config.toml
n_layer = 12
vocab_size = 2159
norm = "layernorm"
norm_eps = 1e-05
qk_norm = false
attn_scale = 0.125
init = "normal"
optimizer = "adamw"
beta1 = 0.95
lr_head = 0.00804
grad_clip = 0.5
seq_len = 384
doc_mask = true
Each number is 500 + 25 x the weight over its row's rms, rounded and kept within 0 to 999. Layers, rows and columns count from 0. Numbers have three digits each. The size before them is the row's rms in percent of the matrix's.

# layer 4 MLP down (transposed), 512x128, rms 0.0821, rows 289-314, columns 0-127
107:454543463446541485507487509483546481502506475517494530530531510513495500530518537472505452538535472484483515492524555503511485500486526531519523511502472474501497460511488518454488500523461464530481487502481548464479524508495488493510490494504512489540466507501495493496535463505531517534495486510527538483512482487494535490463441452503498461507518528439520530503495499488473513518517
075:460526453485542501507518470490489436470539491538508524496489517526507497473494489485515487499446497502492538519526492446493510533492513499498511495517516517536491522447512481516474503483532512466515500521535563464526514454511473483482515501483528499527496488504484511479454488492502512503468532534500542489521496491476492444462516489574526512511508508482497532489488466532450505511503
086:498494506460510453497525514534536478509498492481522464500530489489490485455531472470485498507499540471496504507507502498523513544521494451505484502571531530506518521500471505515525531467490492532503506523472483483512484481513494506475554507518514493470477472422496505468448490539491515479487518487482482483498465489504500451522550514496520448514550531528508513467502501547504535502516
101:502515506510519461524491524510514484496520498481504493504508508483506407509480483497480449505471576570514500530478497486469498501499524530489476452495519527482470506467479474510528481531521518473519501542502525491510494489548506487491486513527494500537519436474510468491535492521491511522504474485478487510495466535490546509535515480506526504555469490462479517488480475481521516504473
079:483467505497520500469492555538459464542502522498528539471468503525472469493482485498528513491504489506520499497536496461486515528482476488512510515499514503549463498502528471472520510479495517491488454510474488490511517507540449456502542471486506483522473511473497494479477468538457558474509502460552453484524512494487501530492510513535515484518541576511481474483503514505503482484484
094:524494458515487492465534476496476492521487492522523519476478485524507506438451479488533486519488519489458526483539503482471537516550485445512512558500488537505531497491514513502492472475473520528452524527465520485533492523510453496521530500476512494523470492540490476514479450490525536493483506480548545487497516454494477485513518497486507468485530526493505535455490513525477490489512
117:482495550499505514491472495525487487529490550479485547468524473497474516494522464485539493518512554470472518510515490510518515483460513495499492531513513487509470507514519475515515482503480468489518465485528511483489554483476509561495490479510468489533488476528457471518508458560472499539505459470507497497473534505477529451471489538490493461447532505524498545499519512520482523520519
087:496462458533528475513497523523500531526486487514516537485460510507483456479437490486502496506504466494506530450506434476492522507465511492505490458504509507550490514476520470514486497504506528476483469498529492501498493524491478516517507523468489507493530490509506504495426471485485501536522530488520451512526543537498524495513490497458509527551533482491528510477496502500528551486567
090:491486472505416498486501477495476505522565463503469488488466553532487478511496504478523475513467499502478561470499495451492516477512488526486528516481533536503506516491544470480465469477551522507490501527495455482509486478497493512476469542507495482499491473525517504502497496513478496498511484508525528521523520434561506498514542499500486510466495483543530515512525491516488520541508
101:504501520483500459514504515462491492492489479494480460525489506484531493507501542460494475517483528509509462483497511507512512550494496484546477510527522480511467507462503515477500520541486520511477481487487548483518470502541501485468509502514525445510465472491495525532504506527478523484491465526539486526473500517483475479491459456508493502512476485596512544459510506524519561550519
112:488490522509506462523514524513480500430515514508500481521514522508440519506523526498489503482490503539456509519467532499490498474511507475519460474499507504481499482452540502470477492498459511514481528498483535459448527508527490531500537478522504494483478492461516459491513511551496492504486505496488502501535494524499475497560504522507533492539543524553464539442501483461474498479533
113:526519480482494509482513460487476509528493511514466520510522502478502519482488488516516473514490476577529479502488464515540454502457512509491475530482500481488469524460462480464507504495484504511464509491544543491508485517473502513469522522536486463500470526489502471526501487520526499572507496446486514532546506490512532489535505489481465501489509520527503537510489430493537533536470
085:473496526515469479514488499504481488530479485456499500530489504500424501491534509507524479553489528539451497492544485515493497504478477476494467493479494514531531506479485496505482507506467512500465499502535517486496522501551485532492581525536456469492458533483493477469491476510462551507512488479546524448495501484502484504535510489468495505483538522491534501531546511496483503471483
130:494488465541518499524526504458502491476496466507513529469506437521474527508492476510490498516519526525514532482520471522503509542502468477483506530513484513515474524491474511456531487492471546521513561476453500508502493503509476491510453533477486486484532512471533515509471538470487520487496496470439512476522566522506495492482530496485516506494475437502553503526473514509534484475477
090:465519499456411492524484468480496479525545487486514488510493525500475488519468497506521482521499485493498519465509484481525494490468480494501521492503510509546527502481530466480495486497482518462510504525496485483516451494491512498510539580479503495532461472496527468551539544488506482521499499517517479494518556497567491478513482501526463520470491490502511513535499484551512468499465
082:484528471437480554507489508478503477492478475482494492519495490487521562530532527536481467461518493481485537483468528475509519463531476547472554487488512532491533546504473486482467492522468462488485475489535502509529464504510488498511505483526498461526501471504489532511530535508476501503489461482514475501526534533537492520487498480530529532510490468495489473480466481484516478546475
100:480503524507494539467521500522513500508496535499504524487484496574528489470517530521477500463494542497544489483486435471477487538471498519510497455525514520528519486507476508500463504467503532529534470546520496488487454505501486484530517473425524469485481492487527519477485528552507496504497531539524516485514457517487463511500476477504476508484468456497495461484495489503508459510482
094:525500512505514518498502466519506485490501465495500483498511509544516553540477514467476471508504538506455524511505492500488516515501464495499526509500482481445504502510488531518534495527519550471535513536502507501489528505504497524528478487472461498467532487457531547503527471534459482501510481451515523496489473491495433462448527492526465510487543457495423512489508502509519511512520
105:464457524459505484536465496540467493500504469530494514522453520479528535451478505501486516495472545452492521544507565510505535483472538531485474498538525493534506474474534472483517508537476484482510494468496532504502491528511470519495492501507501457508504492558487523467518538498551516497485488480490494453525477493480518496500473522493526485530502504489489468490450485505505531529519
080:509501449506523491479527480545521490540491539511482501516454523500438462509519495500529502521504487476477517510510455491527487474487505469476509557460488486517483479546479509534467545468492526528459509472513501477514474521511457488491494513497450465524556493495486527538475490534510538506503537462529535484513470511527520496496517498518481474490525514530462506486482514494487537489527
101:511549541510515476548514485475505496461500490538464498453495481528498522489471516486484498530477493568471525525466510520519515566521475466498498528527498520449469484497488453491476489510507541509490508485464492530541496498490497466500517476517471457514485523499494488463506487501530485538503473476559455514500530505485528502488511489484482474498531449521525521507480490496498476544484
116:524511462475489518503484542522493484522506456467503497509478435498521549521462507452471521501510520505521510471521539499472544515460464492487520539497497504469504504522502552504465496488485474476512575500500520508533525482489485499519500504521532501509511452486503515472474454478534493513530515507505509508489479526518486472471497535470494556519537452492485503517504517455510491490547
115:505484495485546485511488565476488514548461493479490487537519524463444509515546478478526524473497511510491532524497511512490537461463489482470461478525488500493482491510488495497493477501460499504475454491525495460457528473502528523520500483514498532486516487562518486487510504503473488491454496540530458521490543507495547517505476462527464531531524483486522507515491506504541487526542
094:501516505492531451498484443517495547480488539496503496509511484536465526485513451490495443472512511485476496468504504492545476478536491476508525482459554487493474517508531541510476513482470508513520465499519491473530544506480532518541507485478512459495500494484487481498510527529526490548477487528502492461542497492530464461512464476516478482488506502547512499486490489480502562512550
075:517528516463509448474473529534518469539525482483505507517476465491474511485517484475511499495459528439480510480459487479493518543521479511489496507503520540501525493482481453529485543471483513501505482565494520500527530531519486502457559479477538505510517462515487430497492507505501540510483486528556468486491500487490525507515526491500512541513507481533496489501525482483465524498476
076:507484532511515537429495495456466479485515481494509522481481470558516565494538484541512544541477510490456504501488480499496559507486494542495564530494482517466490514497528495499482475451461509536516519496488487466487500505500493534478516508494472502474471450514477523476491449540477518504501504522497536518502496502489510524479526521447497499494480515506496488511492494480514465530486
# layer 4 MLP up, 512x128, rms 0.116, rows 290-314, columns 0-127
088:507509475466569490537527503501483480532493452477492525499499518525493500490481486481517509520498521473483531482495544484457495504546459484504508505505504518517530513456493536479466504493505514503477482539482545467513469518524470499519513532482532479487505511508529479469505472465496502476480490505555528552514518478426471496521502475511500517459526486489469500464510517515429485475476
092:498492443522557487461511466491451490554492449532499528484489478523498509511489483504548457507508508528461518503517538467453499521515496515521563503532509500527501506504446540496487472470507509507485487518490541471495486492538488514510502507473483488497502494511507487498474478488494468468468471490485506508491501470433456495486532438536501513495545520478509485467507491514503484481494
090:515494460497548500478534438517494503551462479484503524466519469534509482484495505487510436489483477523501536492511532496518538504504507502492504495509489556525515468484506520506499477489471515511469506526479533501533491490510499496510480528464496489480507487474505481467460513487490520434489505509532527523538503479402463511516522455534502510459484471495523529503517516479517493486474
089:499507492498551472493528513489465467506480493502498540500454500534523478489487536494524465488502499497455501497507520475442504496506474489534510492491502539551521508496500530510494482475493535501458473494491548498489484517535486536531555494457515541489508495484511454461504448510525523484502489466543545522501529474463471506496478469501500481479529504473482539440503484508471464479484
085:516488471501518466504533489495484499538486477511504540475488501571491518454476473504529483522524519474452504500507522503436523507517489473526546502511499517552536514513498508491477488470497540500455500500466550498523496512534488511529525522477473495498492493533489477486461466503495536527497492482562510517518536452492470498507510478504493460475556543485512496468505520525476494472484
113:502504518494506516548546478482473489522502470533492532512540506552442507474499525509469504530526503511487497468535494469533477492556471484507463484456510497539474504515508519532452526472480498510509535533504521495516500507505498499559507492497453439476485479492512491493522538462514495475530544492534478461503499490481494501474510458529540479504482495529464509519506515483497466476526
097:505490445510529529445537475496504499499480496491517519482482488486519530533507492532537452553499473460514508494489460497448559504486453474540563540524518525528536508522522494480528452504487487540496488505433498485483507523514478500494536493505510465515488497496526505495482466480512482516470536502499498496521479482468492490519520488470485515486523509515472534512481524530471469480490
090:531489478518515504503527470484467465556497495524486522459520524565512516483498503490547466506500489478469530463488501474494575491523471481493518513521500518472512510503486502490479478492502525526488480540466519523527509475510494490538507479498510482490527480507522492492489453475510499496506487485506553516501528452487462500491550487537437504431536517498480521485470521477463481493477
106:506460456490504539492494501463484505496508495505474479487518521508553480484464497465501494497473531476500496509477505483497480503536475458522501484539520487501524503514495482525499485520531533470495506481439531502496522549529491466511501499511524492540549470503514489501493491476479512439485457489534529511511500518479472511534491433511461489472489499515532484477552538523447472474552
095:503481511512508489463495484515507503522514458461485477522480497485490476537520487550472494520551480503485515501487516509509516487505502518503513511513513530552513482497546517495493504499456499546456509540518557471514502540505505521486492519455500456494475497482509474498475508491452485428503471528525501513484516499466437525483552497512488493489469426509543519513515519476513508460493
110:494492489465512513534553498498499504494501479477504540505517518470463556443514511495491518548528458451532492520486484494471538495527488483496486517445477497544508475472536527481463508536477531482452540551505507480493524508499487464498507505483504479502516508487487493482480497494511520484497474523532473528500541510492453503516503521522546488481513485504487497499495526485472423456524
095:487519487509527484492563460485444483500486486508528498499461509563474479494482516499506483484470490473487520489493504484461529493499497457551503538511514520518538494488520521518505515489485500522479482509483545473475512504505517490535583474482490491534514487480522434479504478487519527461499477460496540508516505474474487475530488485479505467444504539499520504461511511490491461469517
122:523493471509506462522515486508501472545491479476525514506491457521474492479504525505497445545533474516512520505550481470449540504494486470532524541527473509569486506530522502457486506472500520488524511515470519494523475502502458458512466520504493476475519501521489514496459525478484522468496527494536457464491484518480519475499518464488532457519476544493485517522471522500548507502475
106:487470472527529508457524464489482480508498498515517493477500510525537529472477477498524468527474463441466516458515470494456540462477449483522550527496526505528532515527529506480489450499498458530495498512486526492513510506524466504500488502502518437512468506538528466497497495517476527501494470482496515492500512480485450482503508528522508476500550502510481527450473528542505497490468
101:519504484490526450478510506513443458517496472491491495492440517523492518488530471534548482500511470499498514483507526469452510503499478495548549512536523526531509515499494503463480512457486519484473504509486542476530463491510450541524508502497483489540482528473538465501472487477520543477481485492506500506494500438477471487477510531486500453505509549493463503475489483519477504486462
110:518462504501519503512509493449503454486493470457498500463522484520470515513477450482497493503509513421509495499470476507512535487493454535498489554444520505513500481459527524523502491490555515522458521515494520507512508494489483467512511493495516443522500506528487483451493481476519476506497473473508555517502570523491482479542521531503483499470535497525515507508475503480489523511469
105:520483491480512495534518460508483518491523463507543493485546524544483523483447505499465500502491486441441521517490506496538503495479516477503509502486482503510518492533545514537482524478485482537506478494495524488523484515516478493526490495496485424480468530488489454484510525471524543491509464469550551463519505471480493514474542484538527510514501452479523502519491547489504515501496
122:488521487521504477492510505516451484509491459516462488471481492515473541517533478515505484472506475501476555468519538491504508523499506505531534536491511519520498494508528501500534490482473467523481516488507524445484485526482517518523506491501463506456520466457495450455514527488543491470519482498484500516577515476493476503533494459485476443489528476468490494506548477543519502476465
092:521500465494562516513508492440424513516490486495465514496491509502494496494498492467502505547503478513501485489523519480493486517536471511539488516493491486541504513488512493497487484434524514487481518525484541455522498519557426480529494528447515495496485469558547489485501497503495508484464488489509501500504486488460483473497514450495510511482549490512501487475508528546488488462481
102:491517477493516464510503449521468514519494446487481454468500485508486519490488485507489494467497491479487512518491530556523493532516505507485497460521508521511514482517545509543503500499515504509501507504482523466503540488517459493509493493460492470511504571489503468427507518477541508475518451492525531506501572529481445493513523496500484529495476460486547484498481501501486523543534
119:521495454475508483520532498485452506487511454481503481507500478514474503498513491487496527509520527514507494489479535511531497497494499480532489486527504481555528516495504538520502529454504567493522515511484514491552461489528504529520510498456470457433487516505493505499506499479543526460471473461510477482505497398473496508455531500526487524496517499481519490527497496486538499484477
102:498520496491531551448514480528520514553513507505479482510501508482500461491463534493509473574489536508472535519505517486504477483558512483508479462533499516486511526550513469505468447507448568528489458496477503529492519495512511511497494508499502518509484489476504512501519499463482526494483505476542517514480483471465481510493507472487481525465492475522543526482498526437509509477502
094:503469478505504534545512478531410518517493515554509502492510489483501512498512491523481462511488520451492486528503508463493522461525486507519497499495510493505478503513537473500518493460519518533516522512510507475515543521501443505508495500479459455487497464513503473514502506501505519496487536474549481474530486458490472513501564491476542501515477442471507514498512510547455455490513
089:493502501501541492478517489461463504544472474499493517494473508518484525468482478485492483503460522518494508500501552503520483517494497498528462519514493488565529488457522507524494506493555528495476528533481535517526503491523503513537532502483496520503474431515517485477510463496521497490480460463521539524497509473440459486539477429513492515477553487499541520468501503485483506519506
093:519504505522518498482519468442427507519499491531490541486499480571497474457489499479535541517454509498467470501506530493492556535509495505518509529484508504478523508479454515490499489517549518509475516522471508500485477509502520530537564480506498494442492468493505514509497455506507499525503497486515536513491489463482481497524480479491493486435494540519499546497519493527471488480505